config.toml
n_kv_head = 2
head_dim = 64
attn_scale = 0.125
bias = "qkv"
tie_embeddings = true
init_std_down = 0.0
optimizer = "soap_variant"
beta1 = 0.95
lr_head = 0.00867
z_loss = 1e-05
train_tokens = 361300000
Each number is 128 + 32 x the weight over its row's rms, rounded and kept within 0 to 255. Layers, rows and columns count from 0. The size above them is the row's rms in percent of the matrix's.

# layer 4 attention value, 128x256, rms 0.131, rows 0-104, columns 128-191
size [ 98  96 101 106 106  98 104  99  97  98 103 101 101 103 104 105 103  99  96 109  95 112 108 104  98 102 110 102  97 103 101 102 105 102 101 105  95 102 107  98 100 100 108 100 101 100 102  95  97 100  99  98  98 100  97 102  97 103 104  98 104 100  95  98 101  89  88  95 107  90  97 102  94  97 108  92  99  93  95  97  96  96 104  96  98 108  89 103  96  98  99 105  92 102 101  95  90 105 105 104 102  98  94 104 100]
[[225 137 145 171 138 201 167 140 170 126  88 130 174  80 179 148 162 140 100 108  93 126 150  83 128  77 151 100 222 135 103 117 116 180 119  97 122 146 129  64  92 160 100  97 163 126 139 158 117 201 140 110 111 116 114 121 114 108 168 128 136  85 109 102]
 [218 107 106 102 116 182 104 148 126 115 145  87 152 116 172 179 157 136 144 106 174 161 128 157 132 115 125  76 134 194 109 117  73 126 116 110 102 109 130 176 102 124 122 126 187 176 150 147 108  88 123 172  89 136 109 123 105  88  91  70 107 131 120 114]
 [ 98 119 105 179 168 137  98  80  84 138  27 189 167 150 132  77  66 102  98 125 139 144 145 136  86  71 158 106 183  89 150 169 167 110 100 116 161 166 151  92  92 113  98 167  80 148 157 158 142 158 101 152 212  94 155 127 169 132 116 103 111 172 167 108]
 [111  93 138 149  92 103 127 125 121 175 106 111 100 196  67 153 107 128 122 122 131  87  79 155  65 156 171 119 143 156 137 110 167 132 104 177 109 145  89 169 115 180 104 124 135 162 146  88  91 103 157 131 109 122  81 131 161 121 128 136 114 132  83 141]
 [164 122  49 152 157  64  90  54  95 105 168 155 137 110 133 146 132 115 157  63 192 122  97 142  75 135  99 146 122  95  95 111 152 116 107 125 173 105 124 111 115 104 156 133 113 122  64 130 113 131  86 131  90 123 122  98 178  71 125 160 131 109 117 158]
 [135  62 125 116 159  95 100 102  95 147  81 128 163 157 176 165 144 111 116 155 115 143 154 136 151 145 111 132  73  87  97 108 127 170 108 147 103 101 164 124 154 167 117 166 151 132  84  70 148 161 163 151 177 103 100 140 119  93 204 112 146 130 131  96]
 [145 133 145 132 151 155 136 125 176 128 128 131  74 150 119 182 122 181 111 171 133 122  36 131  64 155 116 127 127 131 155 130  72 194 139 134 209 135 116 113 103 134 167 149 122 157 134 123  79 153 107 127 108 126 103 142  82 116 169  69 130 129 155 121]
 [139 128  95 161 131 165 162 115 144  75 127 117 131 129 213 130 165 183 142 145  38 143  89 137 102  76  78 136 141  94 115 135  94 105 117 112 177  99 109 139 163 120 103 108 115 140 119 154 168 133 148 150 137  79 165 107  86 107 211 221 102 174 113 165]
 [133  93 117 111 120 105 138 105 163 162 149 117 109 110  57 126 127 131 147 174 154 109 121 120 123  51 152  77 135 106 130 160 142 117  71 167 136 132  40  52 159 195 101 125 188 194 141 146 128  91 173  70 124 168  97  89 145 135  93 131 160 131 108 134]
 [159 136  36 118 125 128 139 136 122 151  67 159 143 207 136 103 163 132 139 121  58 177 113 105 140 172 114 114 183 132 114 121 143 146 154  95 108 111 193 123 124 100 161 120 100 144 159 113 188 139 181  99 150 117 127 181 130 160  80 121 119  99 119  81]
 [149 124 119 175 146 114 139 183 121  89 112 126 146 133 142  95 101  95 149 156 193 150  85 114  53 130 190 128 150 156  88 183  70 173 152 148 118 165  85  86 144 162  91 122 148 108 104 133  92 106 109 139 142 123 127 124 131 166 153 145 137  60  78 146]
 [100 157 107 117 158 160 176 132 108 100 148  63 143 135 147 144 145 139 134 109 175 126 161 140 102 126 101 130 159  91 128 147 148 132 169 130 189 124 141 134  79 156 123 103 148 122 100 139 134 137 133 113 157 114 119 131 112 123 104 133  89  39 151 163]
 [147 116  96 108 144 116 180 122 130 144 135 135 145 127  96 152  99 132 123 140 190 135 132  92  59  90 165 148 106 124 102 121 109 121  55 158 125 106 162 142 134  93 119 169 175 142 155 126 124 154 125 200  74 160 134  99  80 120  88 161 137  91 134  86]
 [160 108 127  92 139  55 110 159 131 136 149 149 161 112 131 119 128 113 122 162  97 119  75 115 130 199 136 133  89 143 151 125 177 138 104  97 107 131  61 107 111 135 173  68 157 108 115 114 134 142 142 115 177  87 118  99 104 142 136 152 113 125 150 127]
 [162 137 170 170 169 136 133 107 169 175 174 149 124 143  82 127 135 103 146 135 132  87 141 121 147 117  95 150 176 139 130 172 171 151 160 111 107 148 124 125  99 130 161 126  80 165  98 159 132 152 113 125  62 162 119 156 139 132 113 169 144 135 142  79]
 [191  92 145 125 143  76 203 134 168 118  90 111 104 109 183 134 132 114 115 130 210 147 106 110 143 134 102 149 167 155 124 132  67 123  79 141 172 201 105 114 140 113 170 159 187 137 142 113 148  73 183 167 138 169 133 112  94 128  88 189 141 100 160 134]
 [ 70 121  67 139 107 140 150 137 132  86 139 157 125 216 100 168 138 117 154  99 156  71 163 150 144 172 124 126  64  51 158 103 146 145 124 169  82 101 144 154 156 136  76 157 145 137 152 244 170 106  98  69 110 132 138 121  94 113 117 182 108  66 169  98]
 [ 80  89 125 136 166 171 103 132  98 155 175 146 132 127 106  77 108 135 127 140 129 132 139 122 138  74 180 130  92 161  80 161 108 155  91 118 159 151 213 124 135  98 104 131 175 102 169 171 135 122  99 124 143 153 129  96  93 119 126 167 105  90  89 166]
 [194 191  70 121  88 125 133 125  87  68  83 158  79 159 102 152 160 129 156 119 135 145  53 147 141 126 116 111 114 132 128 163 115 135 126 117  50  94 167 135  71 151  78 127 163 138 103 159 112 101  99 151  82 126 143 115 151 116 146  84 141 142 174 144]
 [ 84 114 164 168 119 149 127 115  89 144  69  99 178 156 104 113 156 156 124  60 146 177 147  80 162 154  89 157 161  97 108  79 158 185 129 119 150 111 102 106 123 122  70 182  85 179  96 157 121 114  94 155 148 133 128 136 130 125 138 138  70 167 154 134]
 [ 17 171 125 110 107 102  97 113 144  98 181 172 130  97 119 116 136 136 131 130  94 192  80 137 145 148 161 104 122 161 202 158 161 118 115 143 131 150  74 180 146 114 164 163 145 227  95 131 140 164 155 139  73 109 149 101 121 134 158  77  99  99  88 106]
 [144 129 157 112 127 115 143 141 153 149 104 162 141 122 134 173 124  88 162 193 132 118 110 139 176 106 128 107 156  81 164 167 132 114 134 161 144 124 105 150 112 128 182 102 139  94  78  81  94 151 161 118 108 106 107  95 103  75 113  82 110 182  94 112]
 [145 189 160 132 123 105 117 172 133 124 169 162 140 123 118 115 134  99 119 148 114  73  94 144 146 168 134 135  91 137 119 139 103 155 101 130 160 111  71 106 123 126 155  95 119 147 124 127 135 117 184 170 121 149  66 119 133  98 177  62 190 178 105 136]
 [179 150 118 119 107  65  84 119 140 149 211 103 157 146  91 130 138 175  95 152 111 125 152  99 139 111 106 138 105 117 161 140 127 126 141  96 176 100 154 139  98 140 145 126 128 139 129 125  93 101 116 196 106 157 115  93 119 128  97 110 144 114 111 131]
 [113 106 159 140 140  94 114 124 124 190  95 142  89  97 128 156 143 176 131 124  66 130 206 111 180 114 162 159 100 135  96 159 114 168 133 108 145 108 158 136 166 166  96 162  87 129  90 110 129 147 150 129  61 147 142 132 173  91 169 142 118  84 169  96]
 [134  95 115 104 148 175 159 116 114 142 107 106 120 126 168 127 136 143 134 119 106 155 127 124  68 105  64 163 180  66  63 152 199 123 179 114 104 128 123 155  87 169  86 164 107 166  81 100 145 136 160  96 158 142 141 149 116 102 110 151 117 121 145 155]
 [155 159 129 121 117 132  98 127  89 186 133 144 120 151 141  46 136 130 128 127  60 181 102 173  86 143 164  84 132 140 169 139 105 133 123 177 181  69 112 158  75 115 128  97 119  53 126 121  94 158  91 130 167 146  90 103 166 107  89 130 108 188 127 116]
 [103 148 143  44 106 150 115 130 130  96 145 191 149 124 100 145 124 120 128 107  76 201  84 152 202 104 149 149 166 152 128  93 114 121 101 141 138 183  83 134  84  51 123 185  63 111  99  58 129  80 168 111  82 115 102 119 144 151 156  75 112 163 169  91]
 [155  81 129  51 144 147 132 131  68 186  90  79 121 134  87 157 156 110 137 144  90 146 171 150 107 176 112 178 169 124 132 156  54 104 104 140  74 134 148  67 169 120 162 132 101 150 148 131 136 152 153  71 161  81 145 126  88 145  91 140 123 110  79 143]
 [100 169 136 141 130 143 126 165 115 147 115 125 122 148 105 126 145 149 108  77 143 117 141  93 183 109 161 157  94 118  88 149  92 122 122 137  89 147  95 229 148 162 116 108 152  91 207 152  71 189  76 128 113  87 112 155  77 166  95  97 151 144 140 126]
 [110 143 107 123 128 112 162  86 132 135 165  64 128 139 111 113 119 128 133  90 198 162 105 161  81 138  81 130 151 119 151 114 115 121 119  75 110 108 116 143 124 144 163 135 139 134 125 134 139 179 161 144 175 171 153 108 145  66  82 103  92 147 155 128]
 [157 128 171 176 159 152 115 105 135 119 166 149 172 145  97 125 116 124 164 141 120 110  29 153 174 139 120 146 142 154 168 144 172 120 115 128 121 134  96 200 122 131 105 161 143 110  88 156 117 121 100 106 159  66 108 126 105 110 142 129 126 152 116  91]
 [136 139 144 157 168 120 122 148 115  99 106 163 106 130 121 195 145 183 138 165 121  58  94 140  88 148 149 105 170 138 126 121 198 155 136 151 127  97 158 119 136 142 177 124 135  75 167  75 109 125 118 162  97  67 133 126 160 141 160 143 107 142 167 161]
 [194 102 152 148 109 106  95 122  94  91 153 134 105 117 132 164 152  81 161  67 129 164 153 210 112 118  46 124  72  97 156 111 130 135  86 158  98 163 128 164 101 133 125 136 142 175 164 140 190  43 150 165 121 108 134 187 168 105  92 154 131 114  90 109]
 [132 116 190 124 128 128 128 143 106 104 111 119 105  79 101 140 145 129  79 108  56 145 163 132 162 148 126 104  65 150  74  67 175  62 149 163 181 179  72 100 121 169 167 133 120 117 129 197  48  86 177 141  92 118  97 135 123 148  94 156 139 145 113 139]
 [145 111 151 104 149 151 141  99  90 155 207 144  84 158 178 156 123 135 112 111 129 129 174 128 155 154 127  72 149 131 134 128 127 160 126 104 136  68 149 112 117  56  66 154  67 179 199 106 169 163 178  76 161 149 106 155 128 132  79  55  90 101  84 112]
 [ 92 126 123 102 123 125  89 144 112 124 115 137 141 136  56 110 139 119 102  92 138 132 161  85 133  97 118 118 162 140 174 107 112 134 141 100 140 148 120 180 104 154 106 135 167 102 104 118  88 133 216  75 126 190 126 153 112  99 108  89 153 133 171 140]
 [173  99 182 130 162 155 101 131 137 146 151 154 144 106 145  89 112 160 141 137 173 161 118 157 161  70 101 150 139 121 102 146 180 146  83 147 172 107 119 132  86 120 127  86 149 137 149 152 109 162 110 102 154 166 184 135 146 123 140 164 144 119  93 171]
 [117 130 171 110 160 137 127 164 102  32  92 110 173 150  94  89 127 171 114 130  98  50  99 131 184  81  84 162 106 129 156 117  88 153 167  92  95 131  91 107 117 137 131 132 129  88 146  91 134 156 134 107 142  83 139 163 174 118 151 118 113 123  83  78]
 [131 167 124 115  99 125 117  37 144 135  42 172 101  87 181  13 113 186  87 111 180 103 157 116 104 101 134 138 120 125 114 141  75 139 137 166  93 129 119 125 130  91 135 139 128 118 105 167 131 135 139 120  68 122 145 136 140 116 100  78 135 121 166 162]
 [142 146 140 145 143 121 107 106 132  98 180  93 159 141 186 105 185 127  58 115  66  91 162 118 213 101 160 121 136 137 118 154 108 127 114  70 153  94 119 144 119 148 146 158 170 181 106 160  77 142 123  97 104 107 188 119 136 166 110 150 116 102 106 151]
 [116 126 106  96 131 152 148 146 115 180 167 177 113  95 136 149 158  38 162  67 104 141  63 177  92 124 132 134  94 118 114  85  92 153  61 118 131 155 119 174 129  63  69 180 151 116 193 173 102 104 184 129  90 141 131 123  77 129 108 144 172  58 142 111]
 [135 131 176 121 157  86 137 111 142 124  55 110 136 125 141 139 173 106 136 120 149 165 162  77 150 143 147 127 123 190 164 124 145 109 145  98 124 178 109 162 148 105  89  86 129 144 141 168 161 175 127 138 108 133 156 119 150 100 139 158 107 128 140 102]
 [141 135 104 129 156 169 171 180 176 139 162 126 168 130  98  97 111 120 144 179 137  90 171 158 143 144 109 144 118 156 197 120  97  81 103 134 157  89 184 113 131 104  99 129 135 120 130 149 131 115 117 138 123 128 109 136 137  97 127  65 112 190  72  99]
 [176 147 109 111 110  83 135 240 164  81  88 151 154 163 159  66  99 125 112  96 180 103  65 115 145 109 193 106 140 167 133 126 138  97 147 160 140  91 172 111  90 198 108 100  97  97 150 128 118  90 141 152 161 107 135 130 150 125 215 121 182 149 125 174]
 [126 113 151 175 190 148 120 140 202 128  71  94 144 159 116 119 130  73 160  65 130 129  84 135 105 135  53 139 156 116 173 173 144  78 118 132 151 151  76 126 182 138 124 124 142 143 137 100 100  97 161  93 212 164 132 117  93 155 104 147 125 106 148  90]
 [169 113 100 136 158 110  89 130 130 145  69  95  99 118 192 159 146 117 119 137 190 111 168  94 128 111 144 103  71  97 133  65 109 145 107 113 149 114 155 123 150 121 103  96  29 140  93 148 134 162 124 142 121 186  93  73 140  96  96 159 130 140 182 133]
 [121 140 154 143 149 163 148 142 135 135 109 141 147 150 166 104 117 175 139  96 149 172 165 124 154 105 123 129  93  90 132 130 134 139 119 131 151  92 110 154  85 104 132 146  98 101 131  82  36  81 163 124 121 201  73 149 130 115 128 168  80 103 120 160]
 [ 98 105 122 119 170 161  81 169 174 147 128 158 176 126 135 161 124  44 126 128 152  78 128 109 157 142 166 121 145 184 142 121  94  91 112 117 143 100 202 114 159 159 127 159 167 118 140  85 144 117  62 145 138 165 105 119  92 169 128 137 122 140  87 124]
 [119  76 127 110 121 116 142 110 107 130  92 114 125 162 142 144 163 201 112  85 170  88 116 125 167  94 132 120 125  88 152 115 109 185 171 113 112  65 144 165 121 137 221 149 151 133 113 131 122 123 173 130 144 111 145  92 124 130 134 184 136 124 102 118]
 [135  76 171  96 131 186 145 116 129  79  92 101 139 185 109 106 125 114 106 166 113 120 175 143 127 135 146 121 126 137 187 196 141  98 135  54  97 152 167 104 148 104 128 114 119  66 182 187 146 145 139 151 100 132 112 167 113 118 118 129  96 122 119 149]
 [156 179 125 107 136 134 135 136 146 170  82 123 143 109 174 106 153 168 145 177  89 179  84 139 111 147 168 112 119 129 177 122 130 117 192 117 124 181  83 119 109 183 115 140 147 106 157  91 153 118 147 183 129 114 135  87 146  95 113 101 146  67 194  94]
 [121 107 115 111 142 132 136 114 123 123 156  96 174 127  72 126 135 123 134  92 116 176  70  67 117 143 130  63 116 140  72  92 149 155 125 150 140 179 165 145 115 175 124 142 108 112 145 139 112 119 106 103  97  95 142  88  96 104 121  81 143 169 103 101]
 [ 66 114  92  93 229 132  99 126 188  71 137 132 188 180 135 166 138 129  74 140  54  70 125 204  54 114 133 129  43 126  90 156 167 146 112 106 175  93 215 166 101  76 123  83 108 117 155 130 136 143 139 168 153  99 125 182 123 135 160 122 139 123 186 119]
 [ 73 120 186  99 116 140 174 148 133 110 115 127 119 185 142 171 187 118 193 108 246 150 106 139  86  92  96 109 121 121 143 132 136 104  95  75 126 116  69  86  61 118 132 151  97 136 168 130 144 117 115  90 100 137 141 130  83 120 221 148 179 134 191 129]
 [ 89  94 150 161  99 164 134 169 164 115 108 139  92 105 150 200 146 101 124 128 158 103  92 107 130 127 104  88 171 139 100 112 126 137  88 102 199  85 117 138 133 208 163 153 146  69 126 141 118  97 161 141  87 164 148 137  79 149 123  70 137 161  82  97]
 [166 168 152 138 157 143 201 114 172 151  92  83 151 152 106 135 166 145 132 124 106 152 116 136 157 127 115  90 151 121 130 116 118 154 158 156 107 114 206 132  89 126  92 179 124 196 134 113 116  88 106 188 175  66 129  79  99 113  94 134 109 100 150  83]
 [161 191 132 139 163 111  93 153 104 191 213 136 119 132 110 131 152 103  84  99 122 185 139 132 123 121 105  88  65 120 120 126  51 118 118  98 116 172 149  96 179 135  92 160 106  63 196 129 138  62 145 118  68  96 122 147 138 100 110  89  97 180 146 122]
 [113  76 179 144  96  42 199  86  75 114 118 187 203 155 131  91 153 142 115 125 188 100 118 131  57 150 119 154 106 154  97 145 110  98 132 130  88 106 156 120 178 112 105 102 136 151 144 159  82 182  35 118 181 128 137 115 115 117 131 196 144  94  89  99]
 [129 164 123 131 151 108 103 125 133 142 197 192 157 153 156 171 170 139 131 177 125 128  58  57 155 144 172 146 154 122 125 158 155 143 125  96 125 123 156 195 143  98  92 163 134 116 124 120  63 157 116 143 108 122 115 165 157 143 136 112  84 167 101  95]
 [153 155 196  99  88 109  61 204 109 132 132 142 121 129 113 209 141  70 107 146 122 139 150  86 128 102 151 133 114 138 142  83  50 154 110 177 192 109 103 126 107 149 119 127 159  93 111 150 154 171 163 147 187 116  86  53  98 108 165  88 130 105 170 119]
 [107 107 149 119 121 149  92  66 115 186  87  85 110 139 138 179 119 173  98 141 100  85 143 148  51 103 119 105 109 139 103 134 137 107 145 160 124  77 114 100 169 106 128 183 126 159 164 212 119 153 140 101  77 212  90 116 123 172 128  97 124 165 160 173]
 [170 158 170 158  79 108 113 188 100 106 130  73 148 152  91 144 114 155 131 141 115  18 116   3 137 112 114 120  89 147 168 126 191 110 116  94  66 119 133 124  89  95 176 110  98 187 142 167 137 182 189  99 158  72 158 121 155 130 178 169 144 194 113 116]
 [ 41 103 142 158  93  84 133 162 164 105 135 134 168  26 145 136 132 124 141 139 134 153 173 138 123  62 124 113 114 149 105 121 159  74  94 135 130 130 109  72  91 113 111 157 133  76  96 126 177 143 159  85 160 100 116 169  99 107  88 105  88  95  77 129]
 [131 113  76 180 129 100 121  83 110 139 120 175 200  35 132 165  97 147 167  56 129 144 148 161 148 118 148 153  92 168 115  89 105 126 159 155 144  92 165 167 155 120  81 119  84 116 174 150 126 155 115  84 112 149  90 127 115 110 127 157 136  99 130 176]
 [167 145 136 146 134 166 136 106 114 136  99 146 107  84 138  98 101 122 109 102 151 137 149 189  87 135 132 159 153 108 143 141  99 140  81 106 114 132 162 143 163 123 178 142 147 109 174  96 176  69  58  95 144  92 105 169  76  99 119 179 149 211 122 134]
 [174  90 116  79 103 132  91 149 154 147 151 193 121 154 178 147  35 148 133 113 157 143  86  71 154 170 131 143 138 119 109 117 122  86  63 146 193 123 116 111 141  46 125 113 135 110 100 128 196  95  99 143 131 159 120 197 173 140 176 137 124 150 151 121]
 [ 97 105 124 129  67 159 131  43 119 160 110 136  94  55 163 140 123 176 135 146  72 115  77  95  87 187 130  76 134 108 128 103  77 154 136 156 111 145  28  83 159 156  95 160 135 118  98  85 120  95  80 123 123 143 146 225 112 123 126 105 114  73 203 149]
 [ 78 140 140 154 130 153 121  73 188 148 147 152  97 112 171 117  81 171  96 150 188 163 123  99 145 137  91 160 133 105 149  78  85 123 164 129 160 115 154 145 165  95 144 162 129 115 105  87 128 132 130 105  59 168 141 117 169 150 131 127  77 105 140 105]
 [170 101 176 140 145 117 168  98 144 165 144 198 214 179 137 192 125 179  97 188 110 102 154 129 126 183 119 138 175 113 137 149 148  84 111 128 125 196 159  95 143 176 187  96 138  93 159 146 171 118 160 127 126  91 186 145 169  64  89 139 102 157 129 153]
 [157 129 103 109 208 109 133 127 128  80 121 137 139  93  98  97 131 132 159 170 121 121 189 100 183 131 101  90 126 101 125 174 125  69 161 150 148 115 166 164  88  99 151 111 126 146 137 110 129 115 127 147 185 118 134 158 143  58 123 162  93 167 105  74]
 [151 147 136  99 120 137 107 160  48 114  25  92 184 129 150 143  83 142 145 136 163 115  78  92 161 124  79 166 116 170 151 106 126 147 146  90  90 154 163 116 156 101 128 139 151 102  88 109 130 118 117 130 170 141 102 153 226 190  69 114 104 119  61 138]
 [165 149 175  51  96 126 142  97 123 147  97 134 112 130 213 124 121 146 149 161 197  93 132  94 122 140 137 115 109 117  93 107 125  96 132 128 147 116 105  78  88  80 109  89 179 148 108 148 155 156 201 145 143 124 151  81 113 119 165 118 106 151 135  81]
 [179 149  94 135  90  63 131 141 193 185 130  85 106 156 137 128 143 128 106 159  89 160 147  88 138  92 127  90 150 168 144 106 153 135 131 122  86  91  90  95 135 173 110 141  56 171 120 119 119 123 160  87 166 165 128 134 153  98  98  93 178 164 185 155]
 [134 155 109 112  98 120 154 105 103 130 204 191 115 123 141 117 116 202 128 128 113  57 150  83 146  73 197 124  71  59 190 128 154 147 179 148 129 116 125 119  84 143 168 172 141 112  89  98 111 158 132  94 106 150  67 155 177 111  88 159 142  74 172  76]
 [145  99 131  76  49  65 176 150 168 195 151  99 105 138 117  88 131 138  89 140 118  52 151 118 138  99 122 130 113 148 132 130 136 136  92 113 115  86  89 146 140 100  99  86 188  90 200 156 101 113 167 127 185 126 185 148 138 116 112 106 110 127 133 167]
 [141 126 172 145  85 180 120 142 138 176 193 167 111 129  98 130 131 147  74 127 131 120 181 169 198  87 186 101 167 136 160  61 143  85 132  85 136 154  49 153 161 108 126 106  87 131 132  67 170  97 140 166  71 106 130 165 111 141 148  36 126  87 144 135]
 [130  91  99 112 130 147  83 167 148 104 187 105 139  82 140 131 140 114 105  75 125 137  87 171 134 151 150 203 122 126 126 164 125 110 174 169 161 106 153 109 150 120 143 109 160 118 147 124 124 153 183 138 201 141 122  80  97 146 113 146 115  93 112 108]
 [145 162  86 125 185 147 140 141 144 154 107 159 135 104 152 133  83 148 158 157 132 131 158 140 110 110 132 123 136 150 113 192  55 152 110 116  89 184  82 148 173 136  68 113 169 130 106 144 157 153 141 151 159 152 113  84 119 166  75 105  96 159  71  68]
 [163 122 116  61 192 131 122 127  84 106 124 107  65 148 139 133  77 114 124 137 118 109  70  84 174 117  87 150  65 163 132 127 167 126 132  68  97  90  46  85 126 184 111 138 103 100 146 118 167 139 168  76 160  76 110 164  63 146 154 107 126 125 185 142]
 [114 148 104 103 101 161 131 127 176 152 188 136 157 134 139  61 140 116 121 156 170  90 119  87 125 133 184 112 139 158 128 201 154 110 158 181 138 103 153 144 125 181 109 150  82 170 136 107  96  89 164 130 126 106  99  48  75  86 151 138 109 105 112  56]
 [167 141 148 127 116 110 117 190 160 105  97 169  96 189 147 122 139 131 174 116 148 146 159 150 145  84 115 137 144 151  74 120 110 120 123 171 110 112 100 196 122 115 116  90 102  99 138 151 161 151 139 150 114  55 116 134 139  58 102 161 103 120 164 141]
 [176 139 177 131 107 109 153  98 102  84 148 153 107  68 141  58 113  80 131 123 147 161 125 104 163  90 135 144 105  88  84 144 141 119  70 165 140 117 102 133 143  84 152  50 154 121  61 125 154 127 130 160 203 131 117 138 140  87 133 117 151 110  94 133]
 [125 118 132  90 122 118 140  67 135 114 128 147  78 112 179 126 147 121 143 168 159  90  97 140 189 158 132 135 117 134 175 217 110 134 129  98 102 196 142 160 146 110 134  91 149 153 115  82  64 133 216 102 139 109 164 128 130 153  97 126 107 143 148 131]
 [137 115 150 133 107  82  84 104 126 139 152 181 160 101 131 160  70 152 136 146  73 125 147 157 145 143 181 136 138 142 211 122 132 134  93 169 165 125 174 145 113  81 185 126  98  94 152 175 129 142 104 154 145 114 142 144 138 122 162 142  99  97 122 157]
 [148 203 113 107 109 151 146 119 158  92 139 161 116 130  90  52 121  74 135 159 121 162 157 148 139 172 152 155 124 151 113 124 148 135 167 117  93 130 105  62 131 105 124 222  85 165  39 110  80  97 115 157 116 113 101 104 134 144  97 111 128 107 160 119]
 [135 136 156 132 159  49 120 104 128 146  76 147  94  74  76 140  74 144 114 109 158 137 141 106 134 139 139 158  98 108 181  79 130 156  82 157 129 180  82 105 140  91  76 113 105 134 126 148  94 179 139 126  81 147 148 102  94 140 105  90  86 141 112 136]
 [ 71 135 186 115  79 101  58  83 130 164 111 127 111  94 121 100 118 125 147  90 136 149 130 141 116  98  72 144 133 116 186 148  87 100 144 155 165 113 132 127 145  82 164 132 144 113 147  75 141 163 158  86 191 172 151 118 188 148 113 171 126 131 142 145]
 [177 149 116 115 130  52 158 140 199 159 141  86 114 180 126 140 104  73 188 106 113 142 136 114 124 124 172 159  72 116 107 199 100 117 116 192 129  80 116 180 130 112 116  73 170 106 118 118 114  74 114 101 122 122  99 117  79 159 104 227 101 146 120 122]
 [ 99 177  97 114 148 173 187 170 128 134  77  58 137 176  95 154 183 119 162  82 132 207 138 174 152  97 130  38  93 180 112 172 155 135 120 145 207 104 107 127 154 172 146 175 150 118 160 114 131 173  83 104 123 135 131 108  85  71 119 130 159 182 164 160]
 [113 109 127 164 119 113  88 168 180 142 111  95 113 127 144 137 120 107 102 152 205 168 135 130 163 116  71  35 121 169 127 106 118 143 109  78 137  95 104 158 111 160 182 159 124  96 192 116  64 136  82  79 149 153 115 188 211 148 142 123  82  87 102 105]
 [152 122 132  97 163 164 136 138 120 137 133  93 122 145 148 148 107 117 118 100 146  72 143 110  87 130 116 125 148 124 192 164  96  93 130  78 106 176 145 127 138 101 140 184 155 142 135 112  72  93 107 163 114 159 107 156 122 117  74  92 152 146 101 175]
 [148 108  92 187 176  65 124 102 127  60 169  73 122  69  72  82 117 126 111 205 110 162 181 141  80 166  96 109 187 145 119 152  88 151 158 104 118  85 140 153 113 148  91 132 122 159  84  77 168 139  99  71 164 133 144 102 128 138 103 165 120 156 160 102]
 [ 94  88 141  81 130 121 114 140  73  91 143 125 101  91  59 172 108 150  66  91 108 170 134 131  94  57 125 145 181 134 128  99 137 148  90 143 121 175 145 167 126 116 136  80 107 111 165 121  91 161  98  82 116 115 150 160 145 127 155 148  69 178 142  92]
 [ 93 162 123 128 132 187 109  59 174 139 146  83 129 176 118 130 154 214 158 133 136  95  90 155 131 177 118 140 180 129 173 121 106 107 108 122 152 102 171 183 114 153 115  60 136 130 146 176 116 144 147  85  97 130 160  77 148 102 187 217 118 219 160 126]
 [167 190 170 125 138 154 111 124  71 130 153 120 161 159 173 123 186 111 132 115 114  77 186 152 144 167  99 164 139 139 139 130 150 126 166 164  86 154 113 136  89 133 122 143 128 161 156 121  97 131 128  78 167  72 144 100 117 111 106 115  87 120 138  96]
 [137 130 161  99 126 110 139 148 107 111 171 100 156 107 137 139 147 112 120 121 121 125 143 100 110 233 113 121 109 151 112  97 121 142 150 121 119 113  86 145  59 100  89  95 108 159 169 204 151 132 200 148 185 134 122  56 121  96 179 111 160 113 121 105]
 [137  86  74 198 147 149 126 137 141 213 127 144 159 123 186 129 133 105 174 140  96 199 154 107 118 140 179  81 122 129  79 135 122 159 168 106 141 104 159  54  49 183 147 113 158 137 152 154 113 100 123 152 121 112 134 116  66 172 172 147 129 125 102 130]
 [122  63  86 120 124 147 107 125 162 107 159 159 129  96 159 128 113  88 121 140 101 117 172 140 161 189  98 169 123 114 107 129 103 127 154  99 118 116  84 134 157  61  82  88 128 142 165 147  99  75 116  92 165 229 118 178  95 130 100 132 177 134  79 153]
 [ 95 143 150 125 161 190 112  81 132 107 130 184 150  84 116 129 117 171 188  73 165 147 102 151 125  63 138 110 129 126 135 102 117 142 165 127  89 180 138 144  90 141 191 111  68  90  95 115 121  41 100 127 162 104 121 125 140 115 149 127 138  95 170 121]
 [171 155 134 140 116 186 164 177 129 102  94 113 157 151 101 114 185 169  99 110 112 144 164  79 133 111 132 121 108 109 125  85 112 130 101 103 143 129 146  77  80  87  99  91 101  96 137 145 132 155  98 117 140 173 106 156  90 131  99 134 152 143  85 136]
 [138 101 174 138 125 136 105  99  96 127 101 102  93 173  88 142 110 139 138 132 154  71 141 127 101 105 163 115 153 159 146  97 135 127 176 103 112  89 107 109  89 115 149 163 107 111  47  90 161 165  81 110  80  91 137 150 100 133  86  99 108 122  89 140]
 [161 133  96 144  75  95 135  93 111 150 127 103 136 123 207 147 134 144 125 126 123 128 140 159 140 199 175 147 116 159 119  91 176 106 101 130 185  69  66 130 122 109 106  79 134  66 127 132 131 115 123  76  90 122 128 112 186 131 127 121 144 171 134 119]
 [125 142 110 101 131 133  87 158 126  87 177 119 136 146  70 153 117 154 145 154 159 181 174 137 108 145 192 180  90 163 105 138  95 101 103 156 105 119 125 127  93 100 146 143 157 115 101 139 186 148 113 104  96  71  61 106 185 131  76 198 136 119 130 137]
 [ 93 168 150 125 138 122 139 157 190 106  66  71 156 116 183 193  63 129 133 119 172 228  87  95 122 151 116 171 174 125 136 158 115 128 115 146 129 142 121 142 100 172 181  85 126 126 116 139 136 124 138 131 143 110 131 132 129 126 112  60 106 119  93 128]]